Weights of a small transformer language model: width 512, 5056 steps.
Each number is 50 + 15 x the weight over its row's rms, rounded and kept within 0 to 99. Layers, rows and columns count from 0. The size before them is the row's rms in percent of the matrix's.

# layer 4 attention value, 64x512, rms 0.0958, rows 57-59, columns 256-319
098:30 47 70 38 53 57 45 57 63 49 47 29 52 60 71 46 50 22 32 60 53 42 45 79 58 47 51 40 80 69 71 31 65 59 53 62 71 43 46 50 73 55 49 62 56 33 61 39 68 53 62 57 68 43 36 57 71 84 77 52 65 51 44 49
097:44 53 45 62 41 53 48 57 35 47 31 51 88 89 37 44 52 30 35 55 31 57 57 59 33 47 50 87 43 58 29 35 45 14 40 67 65 21 48 64 51 66 33 37 64 36 40 41 33 42 72 62 30 45 22 50 53 65 60 29 59 72 59 40
096:27 32 46 33 37 34 81 71 27 50 38 48 58 52 46 48 71 41 38 48 34 40 60 59 49 48 38 36 48 43 48 61 66 21 58 63 19 53 66 58 43 50 58 43 63 57 59 59 67 38 66 60 48 47 38 63 60 40 56 64 59 18 65 47
# layer 4 attention output (transposed), 512x512, rms 0.13, rows 57-59,121-123,185-187,249-250,313-314,377-378,441-442,505-506, columns 256-319
099:74 34 25 49 34 60 59 57 66 26 21 38 56 63 56 82 71 75 43 48 29 43 45 67 42 19 76 66 45 53 37 72 57 71 57 50 63 50 58 53 63 68 41 53 41 50 70 47 59 37 43 61 59 44 48 27 39 48 51 56 53 53 74 63
099:67 34 46 40 85 78 60 53 66 62 74 29 77 64 30 52 52 40 42 64 70 50 60 69 64 78 25 19 61 58 63 63 36 35 60 28 48 66 48 60 56 52 50 42 45 52 43 66 36 57 60 40 62 16 47 53 36 68 48 42 49 63 45 64
093:83 63 47 57 65 46 52 29 45 59 57 37 52 39 28 50 40 60 38 53 44 39 60 41 31 42 43 65 78 68 58 30 29 28 51 58 34 38 52 56 20 50 84 35 22 54 53 38 40 40 48 54 36 41 88 55 46 63 19 51 48 29 40 66
099:40 27 36 50 68 67 38 35 37 50 31 53 54 29 56 41 39 46 19 38 68 51 52 54 19 76 55 36 09 43 48 71 25 48 40 47 39 42 62 58 50 65 48 73 49 59 60 59 49 30 50 61 73 48 66 58 15 56 47 58 66 45 37 34
093:64 65 55 77 18 52 55 48 48 41 51 59 67 57 85 70 52 52 58 48 56 26 60 10 53 39 60 53 57 32 59 28 54 47 71 59 71 60 39 46 36 43 45 48 54 53 28 57 42 51 90 57 32 34 65 46 45 72 70 54 44 43 26 67
098:49 61 66 47 47 62 65 53 52 76 63 54 38 31 52 45 43 58 43 52 59 72 49 54 37 66 72 42 55 56 41 65 51 61 55 43 72 24 15 37 54 65 45 53 28 51 52 48 74 31 61 30 60 41 30 48 61 47 46 39 46 23 71 54
095:38 63 69 76 70 53 53 70 52 36 45 41 53 63 57 34 59 34 60 43 48 36 63 34 63 37 37 72 68 44 59 53 64 41 57 27 70 50 38 52 51 34 74 37 58 63 35 57 64 62 67 55 25 43 60 35 77 34 59 59 50 56 53 55
095:34 61 25 37 23 46 52 43 31 59 28 57 30 54 18 55 37 59 53 35 49 55 33 49 31 55 42 59 43 56 62 79 63 51 72 54 56 23 54 52 91 44 31 54 44 55 50 23 62 62 44 61 58 44 58 21 54 51 49 57 76 77 62 45
100:72 55 43 72 57 43 40 79 46 09 34 47 39 60 40 20 55 45 65 47 30 51 21 45 89 33 41 51 70 52 64 31 42 43 42 51 54 53 78 51 59 30 41 59 59 42 39 58 36 66 39 48 64 74 61 51 54 31 58 34 30 77 45 24
102:45 63 62 55 73 57 40 48 58 68 63 31 44 54 47 52 47 84 67 76 46 62 73 67 73 66 52 48 46 61 27 69 44 68 70 54 44 54 39 47 30 55 34 39 37 38 47 48 20 55 56 23 15 49 58 40 36 28 35 53 45 34 61 57
089:16 50 40 54 70 41 45 40 49 45 56 61 21 46 32 71 50 90 53 52 51 17 40 50 35 37 49 55 64 48 34 43 54 67 68 23 51 35 63 53 68 43 69 57 58 56 57 40 61 40 50 60 56 66 59 69 56 37 20 44 55 35 45 63
085:33 37 23 21 75 55 38 60 48 38 37 72 60 43 32 31 40 54 20 30 65 47 38 44 17 68 54 65 38 43 45 36 46 36 59 67 35 65 41 44 33 45 70 38 41 42 47 42 59 54 26 56 38 34 45 52 40 63 63 68 52 58 58 54
090:35 44 62 84 52 45 54 45 61 60 70 25 63 40 65 29 35 49 23 49 45 44 62 91 45 57 38 48 50 50 44 55 43 43 56 69 46 65 13 50 58 33 30 40 65 83 52 31 31 48 53 57 35 32 60 25 54 54 55 51 18 29 63 57
095:31 35 47 36 68 35 49 55 42 33 62 64 63 70 70 70 48 60 70 60 52 26 05 41 46 58 46 55 26 53 75 49 39 58 42 52 59 62 61 48 84 51 66 51 46 55 63 44 57 31 44 24 57 42 44 65 29 59 42 74 52 61 39 52
097:56 79 79 52 68 39 45 88 45 29 43 58 82 56 67 58 58 35 45 76 51 47 37 66 49 55 66 42 27 24 72 28 35 40 50 60 48 41 38 24 55 47 35 68 50 33 44 29 40 95 31 60 35 14 25 57 30 49 68 70 49 75 61 71
102:45 46 64 48 74 33 48 19 46 48 72 42 59 30 50 63 39 73 33 32 70 67 43 35 62 43 20 40 26 43 65 51 66 50 31 14 30 32 80 45 65 47 46 37 33 47 73 70 48 36 49 69 45 47 54 52 36 56 58 36 38 33 57 46
107:70 38 40 28 76 72 34 52 55 43 51 46 25 66 55 33 41 65 48 68 71 46 52 40 66 42 52 57 48 82 75 86 31 61 39 53 42 56 58 77 61 37 54 58 14 17 40 94 78 51 70 39 59 62 45 58 39 29 49 53 49 59 58 61
123:58 80 05 56 51 55 61 63 37 49 74 46 34 28 65 49 32 43 28 48 71 52 60 35 24 42 77 36 27 42 72 18 43 39 54 71 52 55 33 54 59 60 31 44 51 52 48 60 75 44 43 44 61 30 27 86 35 56 58 48 50 72 65 50
126:28 79 67 60 63 39 26 66 36 31 66 47 42 49 45 60 55 33 78 28 52 66 50 30 37 39 79 41 49 40 26 38 81 45 64 40 51 54 47 34 43 52 46 47 65 31 80 66 34 43 26 51 42 43 45 36 83 55 45 74 40 21 64 40